config.yaml
d_model: 256
n_kv_head: 1
vocab_size: 4019
attn_scale: 0.0884
tie_embeddings: false
lr: 0.00433
beta2: 0.99
lr_head: 0.0059
warmup_steps: 200
decay_fraction: 1.0
Each number is 128 + 24 x the weight over its row's rms, rounded and kept within 0 to 255. Layers, rows and columns count from 0. Numbers have three digits each. The size before them is the row's rms in percent of the matrix's.

# layer 5 attention output (transposed), 256x256, rms 0.189, rows 123-127,251-255, columns 128-255
093:136111145112152106089161150098116112132136070095081144143142155131120123121105143127170116163121138131155157138142131138157118128161107138098124128126111152172123100055085161137112110121150132140121140100143150136125149178112149115092116146111069146118119124133127129113126102134133179151145134149154135120155146148146154122133140103117160098123111132158115133137130152126141146125097
089:175132128129138125136109121108143117153119138106082135080203115147133145133114162137133107085112152131155157138135170127142138143088140135122143155153122154160149107155112101144140138146114155111112126094135122165133088131163169138106125148174112127137116142170121154130090088127134128097143109123117169132097074120088140114128086157157129144090118117137113143147131059124136155102145
092:146109106142098100148129163115170141092148123126078187114144156135151155129158121156137115174126141079138166110104106132171102168146169112153118109088145126117129092149135158112134162133103123138132157172155140124152128119111110114120127135178130144147129142121155115110102139148169124133120102111133120161083092170152116150154123141143136123107112103163143095153094163150128087171121
098:139142128155113064125160144173142114154119105157101145138169119101137126094125112128137151156165140129160150133151164086186104091135122060108174082141131141135154104126133132136099161104132132152112133124145103117147129150135156164147138095164115100117129127150178116115149067133151170118124131083165093150130145099159131082137147129145130138102116152131128093121161117169115134127154
100:135100106127113122158145165128131072148159127160113143138130112160138148145132137116125064098114156108079143115130075152139124188138142119070117106123131164140135090098154124110121168108135155159130115168128136096126148156139125109141086106149115111117141148141110103139142144148113102094125110136104167124139150113125149088133144115145107111122133127123103141126151097133113108125140
106:151140180130114137120123156139123130122093099146147105145119073091129125150121136159137140122121149120074147148126142134112101148176146135108150129073106096101179118169107128109129132152123097114152128103138141152131126098133108074144120119150152176105129159200128145101130160087105148104162087172097138096075159133133133103096141102094144166105100099114109082132156148153162145103143
100:155130119150157125124142112141100103136094123127138133089080122136121140114134093162114196149090128164106098134155099156166120130145142139112122112127124153125087118140142127113143152112165094107148121139121129141100156105120144181119160163147119115123132117134094121110106177117097125127131090114151123128139139094141112110138139109135129146112119114165141140102155169141095123122112
100:124108112119145161040105117139132158123119142181159092138140161119125141126158118099133140149172121116131153140128140170131133079058132123122166122152167144141130120137127125104158101136153141094129139098089123148128137106168118138124151105137131122084138115160105142112108173136099137170145190131120130133115112087134113093113084121142148145124138148142155137157160171124171147123099
105:101150084141103163122133135139097136096100167137128117099112138135141139158111149098117092118135167109148135114138145152123151153148146121171160160140105119110174174140141140065108117129152114107122124164133143148103145126150113168094104140067125150161126143142098141127096180160126112142072149165102164177166137172093177111127151094122103121106127117126162152141096116127082145133104
103:142138134119136137181137155134166129132127138109120095119134188159106106124084134118146149156144127146109117142115138140148101111152117162150142123119129149115120155132108110117120092142091132173146111123095113110079117139097123141143119185121078126130099114101118161118142125149142145120117137107103136098117142142142127147109114154100125110140155096082105089147139153113110147156127
# layer 5 attention value, 128x256, rms 0.0729, rows 124-127, columns 128-255
094:122118083147134180115101139150127144108101116134123138102175125159162155079110132116136157098128140124149139112120124130099139093163138146170132117119113142116094115117111159140077107154109125138121134137131175162109144118146133153105147159162129116148145117173084115123095134048123118120173149117159149110087159157148154082154116119116139115161121190144124126144142141072106128126117
098:119097067106133120144144099175109104122103124139080129127138120115134140130112114119168122144147139109149145148153102128104127144119101104128139115103108161158136115128165132196117061142099128112149155164184150138151144151142162117130133114168162147157085133088099098108105145108136130128107131135120166118119125109174139126125119134092136132154134100126130117111134167124149113131122
095:168118125147133117122156151118163140158181149086116191101104100100115121115111112142160167117105134135133179068169097136164106129150121120166096093130148142099086151142139132135133164128124088123139144133128123125141117154122086128123132114109089159120127147107156089137159128090128099137161129162132138147146134093106120120171152137113092135101082153151088121134141105127076113120153
104:090150190095126143148147115138130161088148123119121102116104114135119137111096168104072159113166145139123133125136076159121137112126137124128069102123138105130136113134138093135076139135134111132155097128130120150160124083107079121080130121095157143131140117145090079127120153125146081130111137139138100132131098134120147101103128142145120112143140085180128089115127125085117119112112
# layer 5 MLP gate, 704x256, rms 0.152, rows 0-31, columns 128-255
100:135170127118134102154138090097144126116164121131120164146140153118119112120133107143133156110083141158173131081145145115134181155122111109116133086093123118118173113134171110114124152111111133144173087132131143143124186136149145140157170134167120123109157121110102144130097158077135101112105121120125101106136165094098056083147137094119099115133165133080160159128143134120157121145098
100:089161159155150132158083129156094111155133137150095138128126128115115138145148111117139128180121131078110113106134100136131158144087102128175098102118099130152165105144102127092120153086118138102131141140129144096133117135151124102123133129163081111146169103118110103128135113132100139119125113113113135166129149107135145142131101112095189120129111145134122128135148139136130096131128
109:102102133172136097134100075118104076155099135147138124164115127164135110115139147133106132076106141117127136108131124160142145103123135111079123199126139135142119179141163079122127132092138118123144120132123172146073136086116145148102120128143124182118161116089096093135102136140151117133122118124113145139119107125145127129140109107117145101144153104146134112123107121121148135155116
106:130132157161141119108116112125129108134123162124106105108120128103153154069147142140121096147128107173073142113118150126090164144123170142094117180127121149132147137142135142084132155102160123139131103101138127125113143124100155150103143141121156100129092133113133104122095149127168111093080075160087112150120104133126120128165153112135111146146143117157115138121117190118152151139128
104:127111140103140134159134127153135124153180126160116133130096119130140114164139112103111176141131150133142187150164111125121127109095114142085181119138126140133123147088143149134112118121125168111098138086113135148109167103086128106166140106109110147100098096136114138096122130138172100138162086124153166146124130086141104138120147164136157136081120129112123149141153097115121094105095
100:130111132148083143140139121108052138108099125139160120081155151134126156116088159147109063177090119162108112080118165147096142089133139141126106129152117147155144129107092140113130141144143150146115131112149131141130113113137149138160148116111133132120134098139141116108114139098135156125102118131094110167145125110107132094110117097121137092120103173159088130115132093122157138160162
096:084084110088168146105113094112157168105115133160134104122104117157108115148120148152121166096085138139100077148108110152144145116123099139085178139109090098119136104122160177125142162095091134102174149162126118130158110148125156141147118092110152108128157108121134086167100152130086133118131157112118108127131138132128109143099125156155150159127148165132138116112152152114140100091162
100:110123088160111135106091143128124109161163120152140118124132123161105125139131148153153145117094122112111113155148156147120114120131105110162120132138092139118085202144135124210156133116160148189124140123124140116114147110133104134130127103106119124158120135133104130105123139119148082075162128118092108099123094142137161121134116139141076144151146131136170096119151139173124114142088
096:119144137129108107161122165153128153138094150128100116146157123191132141167116145147124082129144129133133139103070116187123134088131116130128142119157123110102123151119155133119111156133128094157125142150141138108123107144151124145119121139100125183133079116111119128116116126111089103148183170098091135100155149107076142136074147116137140179149103128110145117117113158116083125112113
106:159136130169065142128101110146122157131156172137113129145089142055121139177128104136131118140107088108139128159151167178141156146145107106132134125151114154135109133086123096143161107109126131137150144134124125108135130094134149095133142100217125094107156165105148154091085105151149142108157126116172136114121088093143166095170122113174176152157135123140123177132128145097131130114121
099:138106162110102123149119090124100155173133154119137074135150124134097165091122120137132152119103109141111130123150153163121122142113115098152135164092122122123107128142150137083123163121108152125150145125122100121083124173177095108135090164110150135085138103124118104122110098151133110123137123106130146121146095163141152150173138083106087130139131150118101125096074166155142153111155
103:127135146110141137104161110150113142170134112124160146167094136119125137131088107099120121145111110156127123159151173145094160157121111139121123131140137095101141149121151121147119131134094113121137102122151115128141135117107159131160130116111104098138091137123126138144144148105160093086110071122147135115162160122121099124108088100122126135137145095127154063132145127144150081130086
101:097136125189108124145112163113106150100178133122140154158152145137142116114096092088059133116093149120155153124138159114133151163128127148113129102100119125106152098178159124134130102104149119142153162106144147136106125126103143146108127128137159152119091128137115109101144089165114126086123120129105138119101123113124176128134099180106128074144132155160125149123121132120164082139139
110:116138093141159103150108144141140102110155149120157109160164109157138130144119126118141166120117115142140158139139140101126139137159125154169076143103167072135128125194122149137141118162127098170145164109133114165092178116133135179081140112116124087063109124137121106110099135152140124094115115108101138117152144117117128164166112147066089158134131139131136096137167145121124118150133
104:131119126124095159123158104130087148136152147140091138111138116107103144141163111117128140151102137143144129120128087106131127126104110142120143127091124105100145113149178143105115166111121180154092120163117177110074146138138133157134155138160101081098208139149164111165142132129127144138166162113130143120086163126098155113112120117118159099133088160156139152111101112120119147121129
104:112121098127156134147118115104106118131115135082148136124192161109078116136118088108094131154125108126088123118155150094137166146114138158130120088061119128111131125105154132113136124140083156132156122120086149104148123152137114099162086110121110083125108183108139130138095151116148125134140119140118067131124068141109154171103127118094128146086103190127146129127134120169072149112098
099:169116086150095147161101163086125119092119150061144145131137144119117127135132149117124121160101100107136107118093098158140086133102136111120126098163149189154121104107155119151094116115128139106134128127122144183180135112131114161125144105110158116088123109116125120120117150141140139134140162132123114146146115081149159130128091159151148133130167107114133146175101145134155159119145
101:135114137149131135093112137185133086136139086177164143119119125169113139135122150132129095079125150134080124118133152147132168131140113159161156063138142157071137177173099150120118127107137105141147104142105082104124139133128120126126099155127115114091132140150123186120106153115143137107147146142163117114147164128156113140171119136113167132111155085107125125150133132129086154118096
101:093075144140139129138129148130138125122132121153084155107176141061094144093095130114110110119087139114098125155159109098141147095141115130122120117147111102121151103121196125106108103118141172164126106131100108171111135181125130126103131103124128174105113150089144091198150100169126115122162094114133141106133152118123102117188124143089128105160118141143146125137120140104128151144153
093:131152102108133114134122155108111134148131088139122130152090089140108127129163106187141154112126106146140129116100136125139134137140102144091143121130105129110153131154156117167186129169115107152127138083097182176121101132104078136094129108086121172170129086125156112139125100155127136112115120123124117131100141107139139125115113105125117149169164128130121112148112141135098083134136
097:127111117146120082099128122111141140148144088150142116085096092114129148155101117156134111137134091144119117139145133085100095160112100096129127125142063127131105092183151102143110112132093164125166124121123123098139092096144075112163155138130071118101133140098109125135142124136125092158125087127147132105140093124114162142131159136104119124142114150111156130103136135113160133159105
098:060173113150114138138137083106138162131152050129098153113109099131149120134112135115139153086125107126109084119149117123131152152117090089130141128154055106143156056172182138102174112100146147148131076134115101105141149099110144135081134155159120156164156169159148183098136166101153137101115161118113129120141133140148136117116093123096109154150145148067134152107131102159123112139127
101:107122126145142159177114113096170102134125134152139163150147124132073101135128117107131115126138087107110092083118187179125124157170131136127128145101112118125162160178125180100137163104139095146069118122130101135103153160155147157116131130094157145115121154134116101118118094145123137096134118145176103095139112109140137154091161108145092120169124170136124123090135119123124114095116
095:112145159135129147106097125129116110111097103110178138095101142123142135131120084111155120101121132109102191137114132180169126176140131146122090132101138090059097124152123101159133152143122107133150142112142137188068122103134196167140121074150131112122139109127129154147137103122149132169126116092114092105120082152111120121151121138155112110150097137136123150109171115111184130112086
104:134154093122127120127112146153149120114111101177140151091146119128099118097140138124121105180164105064119133092122140184151146132112092115093143118111110141106125136125112107140080119138124135113167116096098113136112134144164137093107116142141132125128109084091150087136080120115129096106128142150109130127111107152108162092166071136116117112170123122125147126136159121127106093167123
102:127108107138145146124093101091151132143144119121122165117112114147104160152117152118130101163126129104124112157135104130131086133096137105149128088167080068118145124089073127106167147151155163126185129130155155125113141122131120112117189129095133182111095170114097104094136138153149163106160132123144141106142133131097120131121113156114114143116166164101139116117122103081129112143142
103:163126144127195129104166141089174158131120118126135106133145120136107137126123137149128097137094118107121120091085124123120162141102094161124102122148135131139103082131133151077158101168138143145141148156128078122140160113117150141130105096098138115151154113129102110156106120128159125108138132119145099125140121103106162104096139117117151121123119134103103122118107115102135124147147
097:102141116131139096117116088153111117123136159103154121137131087136114131161126161106131112085156116158129143083084117131091128145102109128138141138174120144120184170162114108146158112142120119144109136132078167121161110119134121138136098149133118143092124139175123141093091112097128147135124143167121150130109103096128133130140104116105127108173138143118124169113140143103145159171099
100:149124135150095148147136130116140142099136122144105152105125118098163077133082138119113160133149128141109131157171117134139130150124111085130114149117140108158170111082129135135121105159152132157136101149083120133089085113149133158121120133088131135179160118134139154161117136094123105158171168132113123139130101118097141180119120152133144091144145114124168136098125129107120156130095
099:102091119126135098173114097121122121153121099152126123117145160181132114125153123115150118130140136171139119128144109170136148169136137150153175103153113125100131100125080135136127165135113151148118111146121143083180132106145108135089134089106123118164136148075116124133129139143139071160117179152165118114137135142128126166119106137136138155137122135138119134120131123130139129131135
104:117094188102128122143128131133114086131121186088114116141125137089139123123111111107155117100134144154112119142121104124140074151118140120174127177084132091161128106140125091138127147105146132084145116137137145102138089089143166079109168143089128138171165077106114130142119088140116112138146129106130106059158137095149142127135121108149124137136114098132115074132121124139165136144107
100:150125152116123124171156081121159106149132114112112128084132076103128106133130173148104133130080128114155151141120110134110123149127082095141132113142144131141098084093154107109127091110082146168091102118125110151078130124131146120115148119147162094134152144168126174132105147103129134114113117110115068133107128118172148144108107110115136087123158161187146127172131099106117201102151
# layer 5 MLP up, 704x256, rms 0.152, rows 0-31, columns 128-255
096:099137118174130098134130138097111138107134136109108110123120135171122146131155148122142128123128129110129119119091134135132133114121110078104119132122127112147135129146103135137128094140106134138113122173102073159160162183115118167100101129121136109100087121125087155119097165143147202137145093141132137133093124116116084177123106190132125123178142106144132105100134146109124114140101
101:139160110118171101130090175156109171165119149140137121135101120125149131130105143142140113115104132107127139098150105145103141115105118095156130097136065106131172130172109132139137150132163134112178172111123128112170109163125130094153142111106118150124099112144135142162133121138103129147109096144116070152109125117125152117138147101121111140140117141118122145150096146138134147128140
103:130142108138126116165160107138123137133121118159121113128147102121092129099076178096140130157128136142143109143129112107139118091099176085077106146147111122133168146143120143158082120135181147149101117133145117118135073157161150154161148123121132141132148146113096125077130134163138116142152114138130126139110114126144149133111102130123137181156161154081160173105158119141097133103155
101:147112121089146172120140153092136113108131116110095110137122118120183110150153122129113145165143131134093135126127110060111123173101120126098094137116158123143155132109116123141142139126140151079139162129134118153109126121112110150122104120099145130166111141130132136126155138114121101141110102118164148094144122136112097146167090116108155184124132146146159138139140150113122134106151
097:101071098090148130179136129150114135162159136197116118117162109102142141163122123095135139167149181154094125160133115108141115094082165143148163168155098110167118125112118142108147114128159079113147164078144116083145090131127122124128176111140116134139129137172124134107133086140096109131128080151136111151115117162110146104119098133109141145106089113127157156112136122131115165143119
104:160119116116123090135167108093087121148142093141102149120113133131131152088181161120110083136100135113101139154152117171126129118178141116102159086117155132089105130082150144142124083162135149146118109130149129071134114128158125108162127157136112148116135153138158113127135110186147126139166144097142164140114157131083128150102159156143120168111090147120111148082105131156085139102097
095:113174129100160097163128107108160142129115103150087100129124096118171137138103163125140176114146124112105133105133109129157118187111125142079161114169111168094110116176141089152118139107157109171128147159131153140107126115115116094152124115139172174158114126160109119112095116131129095131125135110091104126117137116092135109144129134144099109105111132103158116123131179154114146095122
093:121091111145155119155183144111122109127102104131119087151127110159167138088122129127132120168103095087122118058170115135167147129133098139175127120094130162150092119142113106106205131143150134094146168150117098105132118147168129127099173138134107127116138134125136103156149110146158155127111134150125126092161111103105124105151111076118134143116171116119134116110154094134156128136145
095:122158119140099120125180167122087147103109088119098106144126116108145127101134107137129142109112152173112137166108096158164152115116104136055163144141137174159135126121133104110122103122140083126076105148127169177167091130100149119168084129144120145151139100108145094142148143165136142157163100153124114131117140123128126116154112132118095149126149121183150141127114130174153144156096
106:099161090124110130142116135144119134105128137139080118152152139061152118148139148147117106100091141139118134119155154126119135117137134144122154200133131127125146103127111150095131157110160124117108059121129143128135134140195136104135130116099104125110116140097144157102151109115112137129123137136137154125113114123119152074139116117150094132106135133146096105109084138103109120105118
106:181105102151148102102105169107116121135142145179118136146081128116102138141114115111165148134143110116144149141120120112138162142089133158127116133154092155149130137167115156151123058114153160139121064147110118178097100155142082143097138142112129160126146127112067147123150156106111130169127106132120142118128091112116131127071128130109119103155110138119162122139136147104164137138115
103:127111174160103098130127118130139168158117145106147147146128120143140134104148114135145155132133166097157106122181109164099108142156130100136153150101096104098100108158126169112123095130092154137118126086183090111093139106159137110105105121109175076121101145090106130133111126118142132125153130107148134154162165093182141160107147144150144117118108130090127174095131134139136124120102
103:137156148154157171110124100108161135101060102136113119163114112123152153120120131084126120142081140144124136152069158149135137138183142115132148160106126122136129134118163133123127174148114141106141099125141154109137121128114108035106141095129084154114142109116136131165096154089134111114125095121158155110154113110112133114135125140113146115128156121156082131173121127143095120154097
107:158112137094120144090172176152113122108123112174108151116107120154163101102140155161112135171156107105101137156150132125134137150134129195128122111131108142098101104133111099147139120118089121115123166109148136173112121104126122146113164150138133183106141139117059130169123131121156126127158116163104165136102070147175130153132153103121117118132143130135087161124154153131136153125094
100:133116126121125147119137156154096144145112134163158124082122093183126122068171122166148121132143118166115114122163105096145121087147178135142125103128126116108166152146156132085127149135105101159140112150153127116118107110154105172148171072115096176147111122122076104103130122134122157123147140161134110136134099123114146129095139085162161122115115153148104064101164116164066141153104
105:158152161113150153143128120120129139136092098149095084124149105137138119152146150161106105133142097146190103123115115123140153123134134166142137188109145155125133092120151102116117087130123109152114085078094153117132135144134127102128137155134116106141090142149122112149119175068089140113122110176097125115111122104074144097129086184116127135094140142138179140155128160158145133102095
098:121116138120151106119152127148145109107118080131061093121141096121136137141137150115126134115146120137124120096141174096154064127123123125120159147136163135168129114136088150136099057113132121120126136150160123133120157116124142152139150135099123125121139137107138112099126131119134135124128118121142125115141069113095124133137107145099138126110106125156165111116129121109086126128106
108:183098146147148159131108146132154140151159127127144110104155133142116072113134174138103150165124139110103109120142128160139144108100170093118125133145122173129092116089117151141122132109144123139119108138192142122163157099128096141109121124110121094088152084100188115160121141139125140113141150135148130125139164136129114132190140154145175139184103089110174109139137101107092140114160
100:109172135165144157134113157069130123089113153122113150127102112128140147138150130125113115113125133122095132072096171134147119135164163157131106120165130069127114126105146132125129131122128103134115120128181118115138153140176121110086135124128169097185122145156136158131118115149112130109126161133145121157122139087111155074062127140143138121161088129157139099130146110129114123123135
096:117106152103154147136133174111118107128104107105087108162086087117149147137148132177127118172137131110125120141132091099103146138123099131147155160101120132094120116162135122156160139172130091148143089113125162144082129124103127092106122105083097149141085135138140114175126105148139139145093152126106152109115181150119109161122139121133102117136131135186157169145105127113106107096131
096:140112130150148076129145125130143116113134102121151148083135118108084139114137136147143185151143134104101138170127115166145122112125144124093136143087130112108141133115135164135103153125134138115132106105140150147123133080132129134139135109101138166159102087146133121093144152156160135129159120139158130162147091107201121139086118113135152140155151148141143106108149177132102096115132
099:174106126137069131105144130101170124135170153116152134129095138148139107098164115113139126115109145159164103152163190096110140093110124150128132135108128084133099145119168123112094141087091111166082101101112152181095174160178125136146168140154129112142138150162107109108130120108090121097103159137145143115109107159154155159175138103106113127133111112142152066137140150151097137150151
100:084151147088116055170106085191157142129126174182120142146122115097139112135114127122134140114149140159156123130159116132106157122181126188134128110112154160147129146105109137112160127157136099125106134131194122124113140133127104132149135090121134123138136173075133112161126113138153096100168097143119132131120163137119132141116118086109116141123128130096201088146175118135117174106157
097:165114132133127126120117112165184141123084146114092124117119126175115150101110102175114110149159115103164109134147117132144128132171123113140120157118108155135131162171103138120095145108100111097161128093116144143121138139106113123102169120134124204148146111107113138150107144078067107163141106145077142208156187094143120138128154086143105102097148158126114097134130169096120113130119
100:174105131127136139139144093102124136146162098133064127119134117140129131136131140140128132073150151106119080157130084115126140116126143159182092127123131102126112152130092116101161148132129083143136110118180103110133094114135121110160151145177107140115136104109099138105164111128120132150135094143160094167102098138135160117084114129127123120155162158115134143161117161120092143114095
104:116121121142128130119152151135142097084142111092135130108097128117137121170124158113161170141163104126118101138145102163089148114141130098117140134117121136118135125110118107142088140176130142123151086161161134120117137143114092110123101118160158092158119091144099110120105110110127142146112122129129167110146090160123087143138116144110099126084114140125093116151143153076146114102153
104:171126109161184104111145122117143150071090183136102129156164094142171107082166150133136116108149146106117109108086158123095131133157137097128118108138157120141192132154184171145109076170129118120114132085146143119112124134137126122119111133114106171147114100139101122133143120114140112144109172144134130124149130084141174126127153099173121129130162117157126126125129122145138112134158
102:136152115145126135133131132147097139149135130145119143162125165136122138141142150172125197114169141089141165098119089127107165146159165103149102099130089093100180128154144116170137124098090120115122099117103183113143101131122130125132131154103164105106096128118057156084083124141133090132122153107118075176131133141152177127171106137116134130141174125124140148120130112130126146105103
093:123134133150154128141093085127115149130153128102116128077121145127143154143150084166134122101096092130150167143145106147131089122129129143134143142167158128130122164136147119158119145130068129108098139112114138186136114148132118111093134097175141150160132131101126146116099107145136130103162165136129150157130157094131133124109131114119122166115075130095135138195080127113149184087134
098:138147121118149110127099144113113140177131108129117153113127142155099102154114143145139118141144152134129149136152126127101114129104152138099145120162099123095145152121142129099108115103140077069076134133089118141135126116116120135124139119132128135108098152129153115117144121111141115130139145115151094129141132086136149101145108144097140122149137165147140136134139099155121111140124
102:093106167130179087123099116151110102126155156105132111100157147119133138136130083115109100171122102095168116093135187099142166137119167115139131151107115130110146092110083143173139132115106147141115090112135157130122089125107091102125129130115149122113108095096141116131148124118140149113096145122166114131130109121188145130109129143113160108126120152111086124156087136148124126122082
100:133156105131131140160114101112128187112131079095116108087151134142152129123151124143101128091152090144149117123123139178107114156159134103121121130127084158160103138134119148172152112157108164148129128141149137118121156157170172174135149118164151121110142123103123166124154148142134133135129109128147155145177156070142132106145157164117080103100144126071144113122102150159148126146111
# layer 5 MLP down (transposed), 704x256, rms 0.146, rows 0-30, columns 128-255
096:132138106078134158160131140133162122143144108133105121101146117155128147122118133152108132114148115100088109164160080153079141143127123088154145111147126151124158148171149096142098142167131099103087123118135107129115189090149129127119137125156127143088134143119135061122120149120124128114137109143117168146103109162130134142135140114069101145146152134119113132118135107154122134186133
102:124157080080125084144145126127148152117106144135134168107141089120133132083108140114104125064137142126144084139140154129157103118150124122109194163109157101151143123093132088186163164143088156100138151135147140140097133118150149179119146113155097153134104155133141123140119126133114120108092125127101123123111124109075134086105088118125118106156142130143137133155121159149106128139120
102:127115111192128144176140135078076114156117143103149115145126108143149153149127117166117098098119109166108115107139108151119140106116076125137114102108141124128127151146145113127109131130127104128198104119120128120133107104176175149116129163134140146095111151094141106138121128146103115149163138132131133113137116135122151173139148148108220109156099100163111155143164145078122102127116
105:126141106119132153158150126146099143150132117123115110104131090102124119133152152112105096112117065115127099122123184178119114130088131112133131117103134115116099120104137136175151099128149155129126142122118097137133118128118123159127115055115113149149179136169120165149049117115169141119167128163132134108125097113091127102142141070140091150151123171128094125128138127106183133131107
104:156138115157121125109104114118130128118100053122091131121107149159122157129107118137131110150142157073146150163129136118105182135152122130162144169093105105137129157113155159132120108104127148145135062102146108130164095132083118158098086123139155076113161145149144144130118140123134116134134136121119154134128162138165113143128145154151124107129159133137103109158117135145118116091117
104:178151124125146091099079132123102164108196141145117150135118112146153142104140142173131162169194124152133089095131109138131109114117110120139204143105143146136129164170152087089142138116161131110107137110107123135089158103085138162110100127117101184147116140185132133136128178135144103156106144150092130094130148091165129123133124132097108138137136113148138160137107105101129143124111
093:152119096157150145141084103150140172140150142092127144130097158119096159126135122210154106118149119053125112133111132137109117183145118144140171117187136143166128119151123149108119145126115112156138128156134109141136105144108131142134102126118137064140093119150139088119153125154120121146160116116154150166142116143136131134134064111132132171116126185126093093144120112152145128123121
100:111088105136121090103166111087131142136140156126159127146128139090134116163126147142138139158127103077134139122153104110119133106113129140139135128082163155122137110103126101141089136143101097099132120174115120127124126084139115094103131111111138123168151114133154140086140116089147105116149127060167137111161127125129152137128136134136122147104148141160127150128144147112155131145141
097:117117118107138108139131127080090162139146106122143130132108132100157124084132134194160149133126131133133118097063158097145156117084128118142078151110132146118118120140165107120124138121119122192108155137123151122153124109075143138118094129116090120108154121133169154159129114110147130142090118110131162125103137150145107086137058147127092136091144120109104116117112124082128156167118
110:134111174130123116139150110160126130106103116129140091079116129159177135127181125133158140162142121094151137164126112125125107151106180132136120083149105162172133119117143123155128120140145148137132090135117127154156137110126099153159156163099104112125167133092115105079116121113105135162089162156142165128143120141162174081115117109154103153143145088122126152140097153151120135134129
099:108116161135116152116132168094101120099162126137098136124098099149109110140135149111167176136127130084155103169108116102106170083122107132141166147144129130153153115137138127127107169131094163146113119107111126140098136118113162126116102156073143131147141135100114110118079162120111143090114162166151112106126160123129131112149158101139173109125135122130123161127152117170107141107132
107:094132145118166126094164142104130106105109165120147119150120139126121078111109132147078100089126135086153156100156162131104170131122099161149103120122135111139165135104166141163149097115058084146151133115125145145108088142146113144124119135120145163096153133105143148161115113145122134089117119131127097124137086155098106101124103135127114128146129109131101121123111107108112102106115
103:107129127107132107113181144131142136150183121197158129095120157094097141161133095183119123126079134100118124125157125110116153141130108120159141125137119113149132136096137108133116140127106091114095160156155126134119158134130125173144134141140158138099146083109149136096127065142146109069130111121173120114102127159098130134115102143133140138143075138110138128117156127114128144117102
103:073134108126119139094093149137126160153148125102131125172137152164162136134165121095095076158151108120110117127101118142150081111137117164103123109136112157091112166141097125110120124153150124141132087118111116109116117154128122129124140100154082121115124150129142098169137114161087170111157148138150148149094137204160144115098114129146143141137100098127132151149102108137140137123134
103:118109163158162129121079140143134120111127158172115116082111142129122096153134106123119145182111159163104103098169132131171137119127160092118100119184132110113107137140127163097082123163139109146132121154167114124150119140139107126125126123103110095117164137163087116128110176150138110122069135103169136135173117103120099135107135107162103165103125140087119122141170122131085118087127
103:149071124108146120079116145125110111099100137116097162159099130132129107099164140161119103096108155122116133132129112149154145121125148114118114118149091101128075179156096124161148095161138116174121142157116104122122095137131129120122127143112147129135117097117109160157095091111157084172115131104096176163118122128156130125191122102118098134114140095114148108097110157164118148136113
102:091076119100091139068119163132126158118149133144145144119124161137151102144122135087155156122112109163156180118074111136124124171116127102094138176108117143128145102113142108121086117119113131127143137149130141124111148129117143130095176153144119185137125123156145109094088157097104117150082129159100170168141171133127175103126188094152133099163117118141105103141155150134116158134061
105:119148157109115120151123062089092111071106126133102160149140127203130099159098087098133189138164142114136143120141126116125120115111129135138121139153125124143159141098115116126159155123137104138148175141104097112144116138124138083131127157148143145148095120106130102125169135145137123072152138144160119140120158104092103135147099146130103129182129130124105118161105152100129142150114
105:143112164148117101105137107094142109127133175127136127144085133138097116138121148134141168139129172099122115116087081105179098156160119126129127077132114083149153172156116145116111145145114144116108123123132122131100169137099109056160135095123102116136144123141101108154148169099124099100116131133134151141134090121165110113142101119118131146143142143139150134124126113130090125138109
088:128107123138103100110146116160114134162092121124136128126101117109132154133118096241176124122112131112140140123112122134186105148119094128128140095092140120099142120106114122102132108098171111181118135130125091123107097195146137126151154131108150143110092115126130165130119129097128130135105155121111142151127114125096118151145152107119184156099155133093138141111128176104089112097130
098:124075104128136123135100098148135146128154143144127114162125145144164111172129147112111128126115099011117124155071121156123079103162157109116126143100084136114125118126157104089141119083143132093156082125141097150127156140102120136140135117159154122131142164124142174104145134168154146128174159121134126124125153134164132195150097092120129160144155154132146124119141096109130099112128
093:079100119143126092100145101143088138156168116125154163139117135130139117128095124121166137137093107071083127111122146133123142134107129126135118108106110138140136080090142104129181135133143145143154118129096147118126147138162111092127119143157171101116105155148100107117166125099099107123124123120154114152086107113091138165099100110132123148137121162096122132074107173144093134094123
099:114101115093128115107092121127138118122164136139174118114132118158173186114137153052064167119106117032143148127107125094152153113095111156136143144145127140150163114166147139144110131127169106130144088122134131120143150119146151153156126165130132117113139133115135141150124059093139161100114119091138195134134181084129125125110176172132112121117141124131124165132129142132101103110147
100:179121090124148111142159080129084119089181145119154095114167127118125166131146156147107131157173149092153122150155088130146152174144178127109143133153108132156180106096130139119087116175120102126140092154123160109163121122130115139150133122113136115092130140112070103114184158170095108121136165114197135140144107117152096127134118131162118105132115101143121115135123154096095125116130
104:100147083160121124124150150118161091132140155144118082160131118131146109159138120112104160130159105165139152131134118144138114143138119146103137162104077145142140152127134125115085182148112119129120121123148171125077159123099139168152162095118102136124155126126128154113112177126109105129157136138142134170185071169106103109133118169111138108127108089106125189127113170121130113087136
103:125125130150114149151141128143143126137147103177136130114140131127120139154123142124117106151151108132125115103148122141154144134099160115148111098111076105127130158088128148134153122107155121092112145158129131123139122093116140139157133074175142123118153121167092133090098082157107123139140092116119139144130084156107132115130142092117115111115103173149107133156129102144144145136144
100:099188088125104127145074161106125139104126156159161163137133141129111101157148131080170180134169125044131154132161150113127107129139126115142135094132150137083115162155116155164163127157169141130135151097175163110131123175086115149131158122141146152146121127108133115154122103116092121097171133088111119126132135114132109119139136115161094156116119127170106103119159125146090083107111
102:146110109116140122137133130169132123155157122134129134104105139124176160148167152128116106102133157103126144135132161078124089135171106189130138169141122134107140117146143097124149125130111150152153138133115110133126158110136120172117164109113106135138144153108105137102155184161134146125144109115136100164132102076145132103145111129146189125126086135125147127138194140131093132183131
094:173111165109147170129162100111093112133114120137150169141137156111121133122090062122109091166080114125133131112163129126147070135064131139117173122138150098111140132115125124099136157161104171155122132110158122180132116096153157111139145145142123081111131120118141138152117094141175142141106107149133108131116119100155133152079116163117134142179127118147140096139171103124103126148128
098:102113128102135144106152117105114108169139112138129081094168126134149143089149129109167132109145118089182122131103110159125123114122116115119115123131127064104178112116127107069154140107103150097089094115155106141136128104111141173095127124116127133132132129088121117172132153117128100111146101128120153116136125097120144128122142106159137121116118105158120110148179114127099135133124
108:146121118082146142135149158145138102128150146119123116157172140119165112159116135165102152178141140120144105122137119126128123129138102101150160150101150137102107078123118156108118156145124161095111122107134118141142065130083125107153116139128149110133154127112081157087165122112098090110138106143053126102177124126120133081134182130111156111068102136143151163126133116122193108064121